Weights of a small GPT-style language model, trained from scratch on English Wikipedia.
Size: 4 heads of 128, vocabulary 8192.
Architecture: rotary positions, untied embeddings.
Training: a variant of Muon for these matrices, 904M tokens, 5894 steps.
Each number is 200 + 30 x the weight over its row's rms, rounded and kept within 0 to 999. Layers, rows and columns count from 0. The size before them is the row's rms in percent of the matrix's.

# layer 5 MLP up, 1344x512, rms 0.112, rows 1232-1250, columns 256-383
098,158,201,184,183,164,173,234,141,194,206,235,199,157,244,151,190,224,169,193,218,212,258,202,216,208,215,169,235,203,269,193,167,298,190,236,205,122,237,228,222,190,179,182,191,203,176,189,169,170,169,211,251,229,159,199,193,224,249,141,237,192,207,230,272,138,255,205,193,195,244,207,204,203,191,205,190,218,132,188,279,192,196,215,172,197,239,208,221,192,177,231,266,174,214,219,225,208,216,137,136,205,200,208,174,208,208,200,237,250,178,233,154,198,231,229,160,260,240,196,195,207,212,199,202,153,183,184,190
095,225,205,237,216,151,208,145,232,222,241,221,204,209,177,174,262,200,195,220,210,245,180,240,241,226,258,218,259,211,236,203,220,144,192,208,218,222,193,193,247,190,268,189,194,268,181,177,204,165,141,198,202,242,171,169,188,232,210,151,195,223,189,221,173,181,224,198,174,216,218,187,144,168,201,187,203,191,209,201,188,220,198,136,259,220,260,185,162,174,176,250,171,228,225,172,183,219,260,194,200,179,217,145,166,212,259,189,156,217,186,239,151,242,203,213,191,200,121,214,223,176,189,188,189,232,164,171,213
098,216,171,219,175,202,219,230,204,217,256,236,204,204,247,206,156,215,221,236,182,145,223,161,153,179,223,225,192,184,160,185,236,201,173,193,158,154,247,181,163,193,257,94,222,201,180,201,216,246,235,235,192,230,203,150,226,200,171,190,249,258,211,245,203,164,154,170,208,229,242,174,173,211,167,210,226,180,213,226,196,209,175,197,209,205,223,165,181,209,243,220,162,167,254,233,205,161,176,174,191,208,261,221,225,234,229,167,229,219,201,219,191,188,152,244,176,186,216,227,218,205,207,152,206,169,214,171,180
099,176,223,210,196,172,207,226,229,147,169,191,188,203,161,211,162,232,193,194,206,181,226,179,205,223,189,268,179,215,205,247,193,139,182,180,237,160,237,219,212,256,229,179,228,229,248,246,245,193,191,250,178,180,227,184,185,224,180,173,166,216,228,179,224,170,128,224,229,189,225,269,220,229,194,163,192,198,184,224,214,178,210,206,197,220,247,236,164,180,205,167,273,192,220,166,219,185,219,178,143,215,230,162,207,194,181,198,176,199,189,205,153,164,167,200,247,172,231,185,192,180,194,195,157,197,235,174,190
093,184,258,218,178,183,262,230,199,230,186,227,159,210,264,154,219,212,173,236,211,174,160,175,189,188,269,172,209,191,261,139,189,239,289,174,173,201,217,171,211,220,217,199,217,166,174,261,222,247,212,155,197,212,262,221,210,217,197,176,179,189,174,148,220,195,206,216,141,200,244,212,232,218,181,181,225,245,202,193,223,229,205,194,219,223,185,190,206,154,239,196,188,201,167,166,173,193,221,195,189,204,197,211,199,187,237,204,200,182,215,168,206,253,156,220,169,187,233,148,216,250,201,207,191,214,229,239,188
100,152,249,192,163,174,246,186,162,190,220,177,183,211,212,181,209,208,248,195,308,191,193,171,166,185,198,192,196,237,172,197,207,208,209,244,279,178,197,208,197,202,183,214,212,206,170,207,233,234,181,183,146,175,234,193,214,198,221,186,154,188,140,201,174,198,186,159,189,190,168,196,214,138,240,220,251,209,232,194,177,215,181,191,184,147,227,263,242,213,144,188,201,182,201,146,173,154,180,219,184,218,162,200,172,169,183,235,185,180,191,179,172,191,141,189,191,180,151,168,183,170,163,262,257,150,172,165,228
100,179,225,151,201,169,246,172,201,199,190,213,195,235,178,150,225,167,224,192,206,222,245,129,222,181,125,207,203,191,196,199,212,260,205,211,179,185,239,222,147,186,162,215,197,164,243,164,218,212,192,177,177,180,222,174,171,177,270,167,170,196,241,151,212,213,242,205,147,253,171,240,168,210,206,177,226,198,178,232,193,216,206,178,250,211,181,187,219,159,205,247,200,225,219,199,214,179,209,173,195,155,197,163,205,159,169,186,192,188,172,224,211,230,150,233,214,187,230,154,194,214,198,181,193,237,235,189,240
109,152,206,191,206,224,222,202,194,173,182,214,214,163,227,218,196,155,176,191,181,232,208,233,205,214,229,241,206,177,221,225,246,182,199,195,196,199,164,239,219,155,172,196,220,201,181,176,171,195,179,167,177,200,193,215,193,200,210,187,189,188,158,170,165,174,202,124,177,186,201,228,134,190,238,170,127,220,212,196,156,180,200,191,198,217,173,249,214,212,206,187,187,215,241,194,209,188,208,215,215,141,186,251,252,215,159,170,208,213,221,154,223,240,141,198,205,199,185,209,191,206,149,270,188,181,146,181,177
099,182,192,187,202,167,174,229,202,202,210,196,170,195,215,191,230,229,223,194,200,210,204,236,154,179,219,209,266,176,208,233,156,200,210,217,193,185,165,170,270,236,230,205,200,185,232,175,183,156,187,188,219,209,167,243,209,199,177,237,191,187,253,227,225,206,236,134,164,176,205,208,199,183,220,205,152,210,226,232,190,198,196,247,150,202,185,185,217,206,212,169,178,204,237,205,182,219,168,157,205,205,182,262,190,171,218,144,216,214,191,227,158,197,187,197,199,177,223,161,186,178,193,166,192,198,173,264,249
101,223,205,203,163,136,192,221,230,232,184,229,191,213,218,197,185,208,218,182,195,153,189,205,187,236,198,143,219,184,169,178,244,273,147,200,226,200,178,188,207,222,220,270,191,194,212,181,223,232,157,203,240,190,160,194,260,193,192,219,204,179,237,199,148,182,147,226,239,161,231,185,218,254,232,182,218,238,181,232,194,229,179,189,116,162,202,208,233,155,178,232,204,201,189,220,206,179,217,264,217,202,128,195,176,227,236,234,212,174,202,247,228,152,186,211,189,217,184,187,196,218,147,217,139,203,186,193,212
105,181,209,257,248,229,245,242,247,217,208,234,211,254,223,204,188,200,210,219,222,179,187,198,207,172,210,176,224,191,183,189,187,205,207,180,288,211,174,204,165,262,209,153,219,175,269,190,249,205,209,166,212,149,147,214,178,193,184,227,181,248,173,184,188,152,159,237,179,160,252,206,228,218,250,192,214,174,222,218,203,218,169,256,201,233,212,232,200,149,235,191,215,245,227,190,187,238,228,140,226,216,209,245,200,192,253,196,182,183,201,209,255,210,161,197,229,204,126,176,200,148,206,190,207,196,218,214,148
098,164,218,183,194,222,206,172,213,129,214,180,242,237,166,165,141,260,210,192,200,246,190,285,249,239,190,198,213,211,264,197,225,254,160,257,156,175,230,141,143,211,153,159,177,175,200,204,200,202,160,191,247,180,205,208,211,220,192,197,149,173,248,191,194,211,206,248,191,204,206,195,210,222,152,179,167,187,237,240,206,207,222,228,231,198,193,155,208,153,210,227,198,159,186,185,195,169,198,180,206,181,209,208,150,198,175,178,212,218,246,198,182,163,166,214,133,210,230,205,164,210,215,135,184,250,220,222,225
100,189,194,144,229,238,172,240,159,271,201,146,187,198,191,252,273,205,192,205,218,173,148,206,214,241,176,242,188,168,184,174,257,147,234,234,188,167,217,211,200,242,204,227,186,184,175,169,260,173,205,159,182,253,218,191,166,210,202,187,200,224,174,200,198,225,216,184,206,171,153,193,172,178,157,205,199,208,144,204,169,197,201,176,156,171,194,242,167,250,219,190,156,277,230,162,230,208,203,221,199,209,212,162,201,195,202,194,200,252,125,218,181,211,247,193,246,214,177,188,184,191,186,227,208,201,219,245,212
096,146,218,162,200,233,261,200,238,192,230,208,195,196,122,203,197,195,206,145,167,200,251,164,153,258,200,192,237,143,252,266,176,183,167,196,216,205,190,190,216,198,178,207,160,229,168,168,196,154,195,176,200,202,157,225,158,170,254,195,205,203,229,209,216,179,221,175,185,223,256,202,219,140,199,168,160,235,192,163,166,251,187,230,266,191,173,178,220,178,214,198,219,172,166,211,163,218,185,209,210,212,172,164,228,214,186,186,247,227,167,225,221,236,205,211,225,157,191,256,244,186,211,191,184,209,206,202,217
093,176,194,201,231,200,216,220,226,188,172,193,205,210,210,212,254,190,192,208,246,177,176,192,120,201,169,205,184,230,220,249,183,254,272,189,195,189,224,252,163,202,192,207,215,209,205,238,160,208,184,187,128,201,187,173,171,152,187,203,201,222,198,166,188,185,187,181,197,172,145,181,166,197,154,211,219,210,156,211,164,167,160,178,216,137,145,205,194,170,218,201,179,123,188,176,216,179,267,238,191,228,200,245,244,200,165,197,113,176,179,187,177,138,213,198,185,164,226,231,205,249,257,235,212,247,191,186,172
101,171,190,220,198,216,153,211,187,178,254,218,200,211,224,195,220,173,248,163,204,165,218,188,211,213,176,170,265,223,238,186,226,268,224,189,146,190,203,175,170,171,195,198,229,240,238,208,221,231,208,208,206,172,149,178,183,178,201,174,159,233,221,186,185,211,228,198,210,143,161,239,184,224,197,197,186,241,216,203,148,222,234,249,204,200,179,137,244,199,157,208,154,251,194,178,170,291,226,224,204,223,187,197,211,157,218,232,229,239,170,230,244,173,158,178,169,221,158,173,193,240,181,260,239,205,191,149,196
102,222,173,184,221,213,192,216,186,201,210,207,173,260,207,204,197,180,212,203,226,208,178,174,167,185,185,234,184,231,175,256,165,187,237,158,248,158,172,178,206,212,189,211,183,182,185,202,241,222,276,172,223,219,187,194,239,216,174,171,286,210,210,210,206,189,181,200,213,176,152,169,208,213,206,176,188,171,193,225,203,190,201,156,237,226,207,214,190,221,210,196,119,213,206,225,231,194,267,217,192,177,184,183,203,172,223,158,220,199,191,247,184,181,170,198,138,178,238,201,190,196,232,216,187,189,216,180,205
101,199,208,228,201,257,182,190,205,250,286,185,216,162,265,175,229,186,178,241,228,192,199,166,180,173,178,209,185,231,184,195,150,133,202,200,193,165,199,173,250,195,232,157,208,173,185,214,226,196,212,168,229,205,156,189,247,162,211,182,206,212,244,212,156,202,245,208,183,203,192,228,190,179,187,202,213,186,219,172,181,187,184,167,145,190,173,189,197,193,220,223,207,220,168,196,161,175,167,172,223,234,234,247,216,183,239,199,145,204,249,220,220,181,151,157,189,168,203,229,174,208,197,182,237,195,201,210,206
095,200,181,202,177,195,203,182,156,253,227,165,218,206,223,134,261,151,238,175,212,211,175,212,163,182,211,219,189,207,245,207,202,161,200,249,218,258,198,189,193,184,203,218,192,234,185,204,238,200,184,217,244,172,198,210,164,217,235,246,188,148,195,173,255,177,200,178,225,230,165,213,240,168,242,226,179,233,223,197,244,183,179,164,216,239,203,242,230,225,190,196,232,161,200,241,221,195,202,141,252,226,162,163,216,189,245,243,190,189,283,155,242,181,193,216,221,201,187,160,246,150,226,253,173,161,191,180,175
# layer 5 MLP down (transposed), 1344x512, rms 0.0278, rows 1232-1249, columns 256-383
100,178,188,202,153,181,177,232,204,163,192,201,236,194,196,177,210,159,203,229,201,201,223,206,213,183,221,227,172,254,189,236,212,224,191,220,175,238,223,162,214,221,225,190,227,205,166,177,225,190,205,201,138,201,172,219,143,179,187,200,210,159,185,203,170,195,172,159,159,214,201,197,149,237,227,237,217,150,332,243,168,224,232,194,247,204,219,200,193,186,175,187,227,262,217,119,206,123,167,212,217,159,205,197,214,191,210,252,173,202,146,188,227,163,143,212,179,172,239,173,199,195,197,180,221,203,239,169,184
100,202,189,159,221,207,244,216,176,189,211,218,238,264,172,164,164,195,199,218,205,161,183,161,159,178,188,135,184,184,185,268,222,186,162,218,194,244,222,173,192,201,185,209,133,186,197,225,140,184,171,185,144,199,199,224,183,220,162,236,201,176,234,150,208,154,171,185,205,221,176,199,195,192,211,184,192,178,213,248,150,194,183,222,193,181,198,266,209,140,174,217,232,186,268,228,197,203,139,185,260,233,177,181,268,200,228,164,236,135,227,251,223,273,204,212,194,297,292,162,193,219,259,176,255,233,253,179,289
103,173,226,222,214,210,237,164,162,162,206,198,301,185,180,159,225,180,216,167,227,176,143,162,210,201,242,160,187,212,185,234,221,187,234,201,253,208,128,227,208,144,165,246,208,207,200,246,149,207,192,197,183,174,223,241,182,179,191,230,221,206,209,157,195,219,205,157,178,168,224,210,204,182,191,221,203,205,185,151,195,197,226,123,195,207,179,154,198,263,169,203,216,201,171,241,153,156,248,243,171,192,136,132,192,197,186,191,209,181,176,175,207,204,177,189,200,201,126,240,178,203,188,216,154,228,224,219,179
107,219,164,185,181,214,222,192,101,170,222,208,171,227,219,167,178,226,190,206,152,257,210,178,169,232,226,85,209,185,237,234,205,220,210,204,202,190,144,197,183,189,159,259,171,189,238,192,233,174,192,224,215,213,175,243,205,168,181,240,224,278,203,204,213,180,155,216,218,206,148,164,210,198,220,211,215,203,169,225,148,234,151,222,189,178,229,182,194,214,166,184,221,280,200,162,193,216,223,215,252,211,228,251,154,220,191,202,170,204,229,192,242,247,108,192,121,199,163,192,217,206,169,147,256,171,207,260,177
098,169,245,174,243,207,228,192,164,224,184,204,191,242,191,201,219,231,136,163,165,200,165,198,187,190,187,196,207,224,210,140,222,152,211,240,210,223,183,226,199,206,246,221,177,243,230,209,157,214,191,200,185,219,219,250,185,194,273,174,205,226,226,233,193,205,184,175,242,221,231,190,228,253,184,204,113,197,209,124,161,202,229,167,196,234,186,176,230,244,176,227,191,269,165,228,142,177,174,178,195,212,182,165,152,174,203,229,224,197,203,171,127,168,188,216,237,187,270,189,163,170,174,182,201,190,196,176,208
101,182,189,196,175,251,212,227,197,130,183,172,261,212,184,155,179,259,258,195,174,180,175,221,136,222,203,229,207,212,180,208,179,183,195,123,152,204,184,206,166,201,178,229,205,175,158,139,155,180,167,146,176,177,179,183,213,192,210,221,170,225,204,222,157,185,198,280,251,186,171,183,201,159,199,226,198,230,246,169,188,197,161,218,217,236,213,220,177,175,195,194,203,212,210,224,229,201,162,222,167,235,185,257,190,221,215,190,196,190,250,158,181,187,186,222,131,227,134,186,231,169,225,175,255,184,192,197,110
096,214,242,240,204,233,216,186,225,221,173,200,169,160,179,219,182,205,191,209,196,216,236,230,164,150,158,171,188,227,213,187,190,215,197,212,185,162,166,194,241,163,191,248,228,191,213,155,206,197,183,154,169,248,164,196,174,167,157,183,174,196,151,226,197,149,201,217,278,209,207,169,228,233,220,263,186,207,239,203,187,190,231,177,209,183,281,213,275,222,177,186,154,260,166,236,181,157,220,274,212,202,224,191,211,168,167,206,235,222,192,216,199,237,216,156,278,199,221,189,220,236,201,201,170,174,229,244,193
102,160,221,188,184,185,201,181,212,168,204,172,192,193,189,204,169,190,203,189,181,178,159,173,231,225,163,224,215,165,211,174,224,171,202,182,217,190,260,179,193,153,212,228,213,164,176,220,211,159,202,245,228,186,173,199,216,227,228,195,187,185,182,183,157,202,148,113,243,211,236,180,174,181,236,207,188,159,206,235,230,200,227,180,169,234,250,214,144,218,194,207,200,216,193,138,168,260,242,197,221,198,192,218,151,230,203,222,189,204,213,226,255,187,184,195,150,242,210,223,233,234,281,252,212,189,175,140,206
100,192,166,240,151,195,234,199,177,227,208,175,159,194,156,187,188,180,195,221,245,273,218,213,177,153,222,220,168,186,199,218,170,224,203,119,233,174,166,253,169,188,241,197,176,233,274,196,246,164,233,224,179,215,210,203,145,204,168,174,227,217,167,176,188,106,182,203,181,258,237,171,201,240,200,220,205,192,219,216,208,190,216,244,132,232,225,154,180,197,253,238,226,247,173,195,217,152,202,180,183,231,215,186,180,205,162,191,183,180,176,198,230,247,203,198,227,181,218,216,227,211,166,175,172,154,211,191,269
105,211,170,207,176,189,210,193,200,247,202,178,211,190,211,246,206,221,216,185,182,232,239,204,167,198,223,231,180,172,182,184,218,184,204,205,264,148,189,195,213,198,185,246,244,194,177,244,217,156,197,231,177,277,211,188,145,190,194,207,204,212,144,217,227,198,238,133,240,216,264,200,201,192,195,215,193,239,224,154,206,191,256,210,196,215,237,239,190,172,233,222,237,161,163,253,188,229,211,175,175,223,256,181,215,238,198,174,127,220,218,246,222,184,275,183,192,243,188,242,216,159,188,189,160,142,145,194,207
101,176,198,207,194,234,178,168,201,200,178,216,228,128,171,173,217,208,191,239,196,182,252,207,200,286,167,186,209,215,154,227,254,191,229,224,210,202,185,212,182,135,214,171,221,140,210,202,198,208,212,146,167,237,164,193,135,234,183,206,168,229,251,190,194,166,184,230,147,275,200,215,216,223,155,196,176,208,228,152,180,196,157,227,150,205,179,197,209,180,154,197,190,151,179,181,244,164,206,174,129,160,188,190,206,211,197,197,173,141,219,217,200,214,227,231,191,202,199,206,155,169,200,213,167,180,201,242,191
105,153,194,191,197,186,184,152,229,210,182,246,196,218,237,258,182,205,185,201,202,190,225,144,200,218,195,193,193,223,187,213,191,187,183,152,189,225,167,255,171,163,235,195,174,250,195,159,232,238,270,216,179,211,201,189,244,259,216,232,228,231,229,221,160,221,211,190,190,215,273,249,191,178,214,207,222,216,245,184,225,194,214,162,203,241,207,173,223,225,228,176,240,181,219,250,316,151,170,198,215,185,234,166,238,112,230,175,176,205,193,212,186,174,205,267,241,253,207,200,206,194,175,229,232,177,144,179,212
097,164,285,248,191,168,195,214,143,194,218,230,216,228,216,206,203,209,230,217,193,208,192,199,188,246,182,175,193,206,206,159,174,216,183,176,204,215,186,145,185,278,181,263,234,235,174,210,250,186,260,170,208,279,203,192,152,173,143,197,186,176,157,191,194,243,167,235,255,179,232,216,220,178,182,197,196,264,180,221,145,183,182,238,174,192,162,207,202,143,157,129,217,231,178,228,232,198,181,216,191,165,167,197,216,241,236,170,248,217,213,188,214,187,240,215,230,231,149,176,200,216,219,234,143,206,138,210,175
099,237,222,190,247,162,222,181,228,249,268,206,174,239,224,191,152,191,205,179,231,226,198,189,282,286,204,223,148,211,169,155,226,138,144,163,171,224,172,228,205,235,200,188,209,191,235,256,200,222,166,249,235,218,247,213,206,164,178,209,239,200,217,215,155,179,152,214,231,232,165,200,187,219,170,222,189,206,203,213,151,202,228,189,208,193,240,164,212,186,188,234,204,180,205,268,169,240,209,166,164,242,171,260,236,196,188,178,199,229,178,194,226,213,158,258,235,182,193,220,193,179,195,197,191,177,172,196,245
097,245,207,197,239,176,224,153,168,191,206,236,215,168,236,224,181,171,168,181,233,215,190,238,206,228,230,253,209,282,186,248,189,273,219,180,197,186,133,179,164,268,173,202,170,188,288,208,190,238,201,178,216,188,240,220,180,206,219,194,212,183,226,209,211,239,146,220,229,233,160,228,193,192,222,217,150,162,223,189,213,193,154,249,155,226,196,186,182,200,213,227,161,196,182,230,217,252,164,184,152,184,237,214,183,170,196,223,191,174,242,144,234,238,250,237,196,229,198,219,176,169,191,216,165,180,210,175,183
098,182,228,182,196,251,240,199,206,199,190,194,213,172,144,163,183,177,178,181,198,174,165,222,224,254,176,201,212,260,188,197,203,166,213,235,182,187,226,232,177,237,211,220,220,205,187,205,157,211,157,226,154,266,212,211,259,210,207,191,205,176,226,191,160,177,203,253,270,171,199,181,197,235,230,181,195,210,224,123,136,227,136,188,176,225,244,215,209,156,155,205,181,173,215,215,194,217,221,230,194,181,190,132,182,169,226,237,239,221,176,255,252,203,189,249,193,218,171,199,222,208,213,228,266,196,119,173,185
112,187,196,230,219,210,223,173,244,162,179,190,202,195,220,200,260,189,229,187,182,188,210,221,217,171,223,171,153,194,191,168,239,197,167,165,174,272,197,234,267,243,232,176,210,143,246,104,240,164,211,157,168,144,195,195,206,202,157,184,195,237,207,154,139,250,176,222,191,201,214,170,219,151,201,141,190,168,198,132,211,225,233,200,226,178,243,192,161,216,210,166,192,208,208,197,199,155,172,209,207,160,220,222,167,166,188,213,203,149,222,269,176,191,214,171,200,238,170,261,180,179,226,211,241,187,226,198,126
100,219,173,213,209,233,160,178,208,235,246,270,230,153,224,206,159,186,185,265,176,257,192,211,196,164,167,192,255,175,213,199,198,164,221,222,213,218,222,192,184,201,264,176,182,207,230,222,186,224,164,188,205,232,192,190,191,248,233,174,164,263,185,219,151,199,202,142,158,212,225,210,262,222,223,225,208,203,217,153,253,220,260,241,184,177,224,176,152,221,174,204,207,180,185,171,221,198,177,186,213,222,203,234,191,198,214,164,156,177,245,183,191,129,147,203,195,209,147,168,267,167,228,241,223,190,171,183,194
# layer 5 MLP gate, 1344x512, rms 0.105, rows 1233-1250, columns 256-383
098,216,182,203,191,216,226,197,221,168,218,171,210,151,250,171,169,175,251,191,194,196,192,206,197,194,237,106,216,232,237,226,203,228,181,195,174,199,218,209,148,210,213,201,162,209,197,159,192,233,185,256,234,227,186,190,263,196,202,228,198,255,169,230,195,213,234,168,187,199,146,207,198,184,178,184,177,181,227,213,206,223,234,167,189,237,235,216,178,198,206,258,224,248,175,226,248,172,184,148,197,186,159,175,211,162,200,155,185,205,173,246,225,127,272,190,177,139,220,213,208,155,203,128,206,197,189,174,220
095,228,223,160,226,160,209,203,199,164,198,167,212,170,228,174,164,198,239,172,228,206,196,244,188,219,196,200,155,261,232,264,208,198,184,205,245,131,240,235,198,152,196,159,225,221,225,180,205,230,219,208,186,161,186,193,203,227,162,226,178,193,158,166,210,174,210,172,162,250,210,230,217,271,182,192,259,168,188,148,271,245,195,204,173,185,202,221,219,237,210,217,190,208,152,190,234,201,220,247,226,216,233,220,237,212,233,237,154,204,142,181,162,184,212,152,263,210,186,216,210,250,184,136,209,216,217,200,256
100,254,131,203,216,203,183,191,190,216,185,222,216,209,167,164,184,211,180,189,211,232,156,212,186,228,187,156,199,165,239,196,186,238,200,190,151,142,173,173,141,206,148,220,180,208,216,172,184,204,254,169,225,224,187,208,209,154,233,203,215,215,164,236,174,242,261,222,237,214,164,148,181,235,168,199,206,140,166,198,184,287,229,223,206,140,159,175,240,194,176,227,212,232,143,234,190,176,173,159,229,192,244,222,199,192,211,167,235,187,253,179,215,210,150,180,181,232,131,198,186,188,152,138,184,164,190,284,206
098,197,191,224,227,211,246,207,220,215,192,178,168,172,175,238,176,200,199,191,179,184,213,176,180,210,199,200,184,99,240,182,175,198,189,172,198,152,214,167,158,247,233,187,197,189,146,207,214,175,181,177,217,170,169,192,210,181,199,204,211,255,197,206,142,210,223,203,236,216,241,226,193,172,214,259,175,169,225,220,230,142,224,221,219,192,167,193,178,161,202,234,187,282,149,195,158,153,221,175,230,215,217,239,192,189,180,162,215,229,162,175,187,234,170,159,131,166,208,150,209,178,194,195,190,180,186,243,194
103,204,213,194,197,162,160,201,187,200,241,148,175,200,205,168,161,180,157,203,150,206,231,240,295,193,196,193,177,157,217,189,206,171,232,193,219,196,180,198,228,197,220,193,231,253,238,165,184,165,211,221,222,169,193,257,198,297,173,193,244,196,238,183,171,187,153,160,120,235,213,178,200,185,210,177,160,198,163,196,228,232,215,196,171,193,170,181,206,279,208,204,204,247,204,200,189,232,221,172,183,211,168,187,150,252,221,212,193,177,228,206,193,174,173,172,213,197,213,174,204,248,227,212,188,177,186,188,218
103,218,198,259,221,222,220,238,212,170,244,208,192,202,207,192,181,201,194,239,217,170,159,187,177,209,251,177,251,200,222,213,177,210,192,216,156,245,181,135,197,166,157,204,221,182,187,132,223,197,156,209,164,196,218,196,167,198,207,218,197,193,219,259,209,177,228,207,143,192,233,209,144,183,207,222,179,226,194,167,197,187,187,217,256,194,206,235,213,179,221,191,202,191,210,250,230,196,199,158,244,231,223,248,202,222,224,193,177,164,217,177,192,162,191,246,168,165,189,246,181,138,235,233,180,208,161,203,239
106,209,211,183,162,242,213,166,209,221,145,175,174,196,229,207,198,157,230,167,170,227,215,144,153,226,192,192,256,153,209,218,139,235,195,194,259,192,198,192,254,189,160,172,160,226,248,216,174,217,184,202,212,189,154,202,247,194,173,154,207,196,217,134,197,240,194,167,191,245,267,225,200,218,139,180,182,205,166,151,164,220,171,173,225,185,212,213,205,167,210,227,181,178,184,185,213,140,218,167,197,179,219,160,188,172,186,181,236,219,191,194,175,190,140,175,196,239,135,201,148,154,192,196,169,160,199,201,173
101,197,233,207,210,148,225,152,185,186,165,273,225,171,185,143,199,188,250,233,205,183,174,201,152,233,175,258,180,172,228,172,222,169,199,214,200,140,155,248,201,200,266,232,206,204,195,172,247,227,219,185,220,187,171,210,213,229,189,195,185,183,205,170,195,213,191,220,164,229,185,251,210,152,200,154,205,180,184,219,216,234,204,154,243,236,165,267,199,194,218,233,241,254,170,219,221,166,181,211,168,138,220,240,223,193,181,224,169,210,193,159,204,215,209,236,197,189,207,228,228,197,236,177,187,181,219,252,172
099,247,185,222,226,170,214,234,193,212,261,220,241,195,183,219,205,221,140,229,160,217,256,195,208,213,231,190,196,224,164,241,167,194,219,219,211,191,225,255,227,236,209,220,194,253,197,221,215,202,189,241,196,221,249,224,147,231,218,211,224,237,212,219,160,197,240,173,171,171,183,199,187,185,203,180,227,189,146,164,248,136,235,242,235,221,223,143,157,189,185,229,237,182,196,208,180,214,259,201,205,251,199,185,212,219,174,192,166,245,222,216,160,180,225,249,261,191,209,212,173,163,266,217,184,234,212,171,176
103,174,233,183,179,194,179,193,149,146,183,264,223,226,215,226,188,224,213,166,227,192,235,241,243,177,200,263,161,164,173,155,219,199,176,153,229,194,235,192,202,234,208,186,238,207,186,218,220,189,237,223,187,217,172,190,247,196,204,205,244,242,212,144,153,157,222,172,188,224,255,215,240,237,196,188,249,156,236,188,217,210,198,206,176,219,194,194,218,236,247,202,224,201,197,133,180,218,216,225,153,199,233,150,208,224,182,179,222,187,270,199,182,220,209,213,201,211,185,211,146,185,208,210,217,213,181,167,228
099,158,218,189,152,204,199,248,236,201,260,256,240,205,176,201,204,197,211,202,256,183,238,257,201,206,221,187,202,202,137,215,208,221,190,258,223,145,201,189,197,190,209,198,203,197,220,205,199,174,228,195,199,199,203,281,240,201,149,214,162,245,178,136,150,245,226,227,144,169,182,218,236,240,197,205,185,136,169,209,128,239,200,192,269,212,197,204,175,207,179,244,218,163,197,179,212,200,188,161,162,238,151,198,175,220,220,164,213,183,221,129,196,189,221,150,212,154,215,233,157,170,158,196,232,237,192,197,216
099,173,176,183,219,180,242,200,224,197,176,210,190,181,198,258,245,132,198,229,217,182,189,187,249,185,245,253,165,241,150,216,220,248,176,206,203,152,212,192,229,197,199,147,201,184,207,156,148,192,164,168,290,201,221,242,218,223,223,206,193,191,142,187,210,135,187,170,174,226,218,206,141,208,148,155,197,193,189,186,216,225,173,161,170,175,183,177,189,218,215,212,162,239,237,166,213,161,232,172,198,262,221,197,162,221,185,193,170,150,202,211,157,220,167,224,282,170,189,197,189,191,214,162,237,160,219,215,221
101,192,209,194,222,219,202,200,182,226,213,216,227,252,195,172,202,145,232,226,228,235,215,216,152,201,168,214,214,231,219,196,169,188,170,185,236,218,219,186,210,216,190,237,169,183,252,193,161,206,181,174,207,205,213,182,206,237,186,151,230,202,120,172,236,238,172,209,157,192,246,243,161,244,182,163,224,211,218,184,164,248,181,248,202,202,175,214,184,230,214,175,194,175,168,192,172,193,195,176,207,165,303,200,237,188,219,192,212,174,210,145,127,142,203,218,217,169,223,199,177,252,180,257,210,186,244,218,191
098,193,190,193,195,187,223,210,200,222,184,171,207,234,225,153,187,232,233,179,220,201,204,266,189,207,209,242,271,171,175,174,192,209,179,221,255,192,146,193,172,226,144,255,191,178,206,242,216,216,183,173,233,184,205,211,150,182,238,227,230,208,214,216,211,223,177,248,192,126,199,179,229,138,198,198,217,183,232,169,190,176,170,249,231,170,182,219,186,176,189,160,205,189,210,188,209,130,188,109,206,195,188,191,243,217,182,222,133,171,209,180,200,201,149,194,210,236,188,189,153,173,197,223,240,159,224,227,218
103,225,215,204,183,171,247,204,177,168,139,208,193,229,154,210,175,153,244,265,204,188,222,190,175,160,240,197,207,195,191,219,191,207,187,210,172,208,246,185,206,233,237,273,230,194,196,210,218,171,170,251,218,156,216,209,197,174,220,181,136,225,250,297,184,165,255,229,158,225,200,200,212,153,202,223,208,173,197,219,187,218,194,167,200,188,226,212,174,203,219,190,145,217,184,223,242,235,199,181,281,160,223,212,191,209,192,206,192,207,236,196,192,207,201,192,167,199,185,152,173,267,223,159,174,208,255,194,230
100,227,212,187,231,204,193,191,173,235,217,179,125,229,236,205,133,187,206,218,175,248,228,179,178,183,184,220,218,173,183,150,205,195,211,230,138,151,185,207,180,159,163,186,225,224,159,214,150,206,207,228,174,216,263,200,215,139,209,192,203,211,191,202,209,177,215,175,141,184,240,234,180,171,201,228,180,239,160,178,193,161,179,213,209,213,204,200,196,126,192,186,166,209,251,194,221,221,197,194,168,154,178,172,243,258,190,177,251,247,222,142,162,190,139,199,216,197,233,147,222,166,231,225,195,224,207,242,209
097,176,271,175,231,235,213,219,229,186,261,242,194,186,230,181,227,271,207,224,171,152,168,207,129,212,181,190,201,153,183,183,195,157,178,231,208,191,211,170,183,204,227,161,205,192,197,190,170,220,215,195,144,172,194,181,239,177,204,216,240,213,238,199,188,170,216,161,217,215,234,117,216,167,221,254,225,214,136,209,173,205,205,186,195,237,181,230,201,184,208,280,193,182,181,172,223,230,185,156,171,207,187,196,224,169,220,180,192,207,208,169,199,138,167,133,174,223,170,206,177,203,191,218,209,203,158,243,193
095,226,194,239,180,175,235,206,151,200,195,245,190,187,171,208,184,231,186,123,224,189,218,182,139,189,143,215,184,210,211,182,182,213,184,223,254,250,192,224,163,181,186,150,162,227,178,196,237,172,182,186,200,191,219,231,235,231,199,180,172,214,232,227,215,183,188,212,232,221,190,181,150,209,194,229,187,173,204,177,179,154,191,204,187,226,219,230,225,245,162,238,223,218,177,194,190,205,223,174,211,212,231,222,147,184,146,212,236,162,219,246,221,234,145,216,213,180,203,253,211,155,230,228,178,222,162,215,169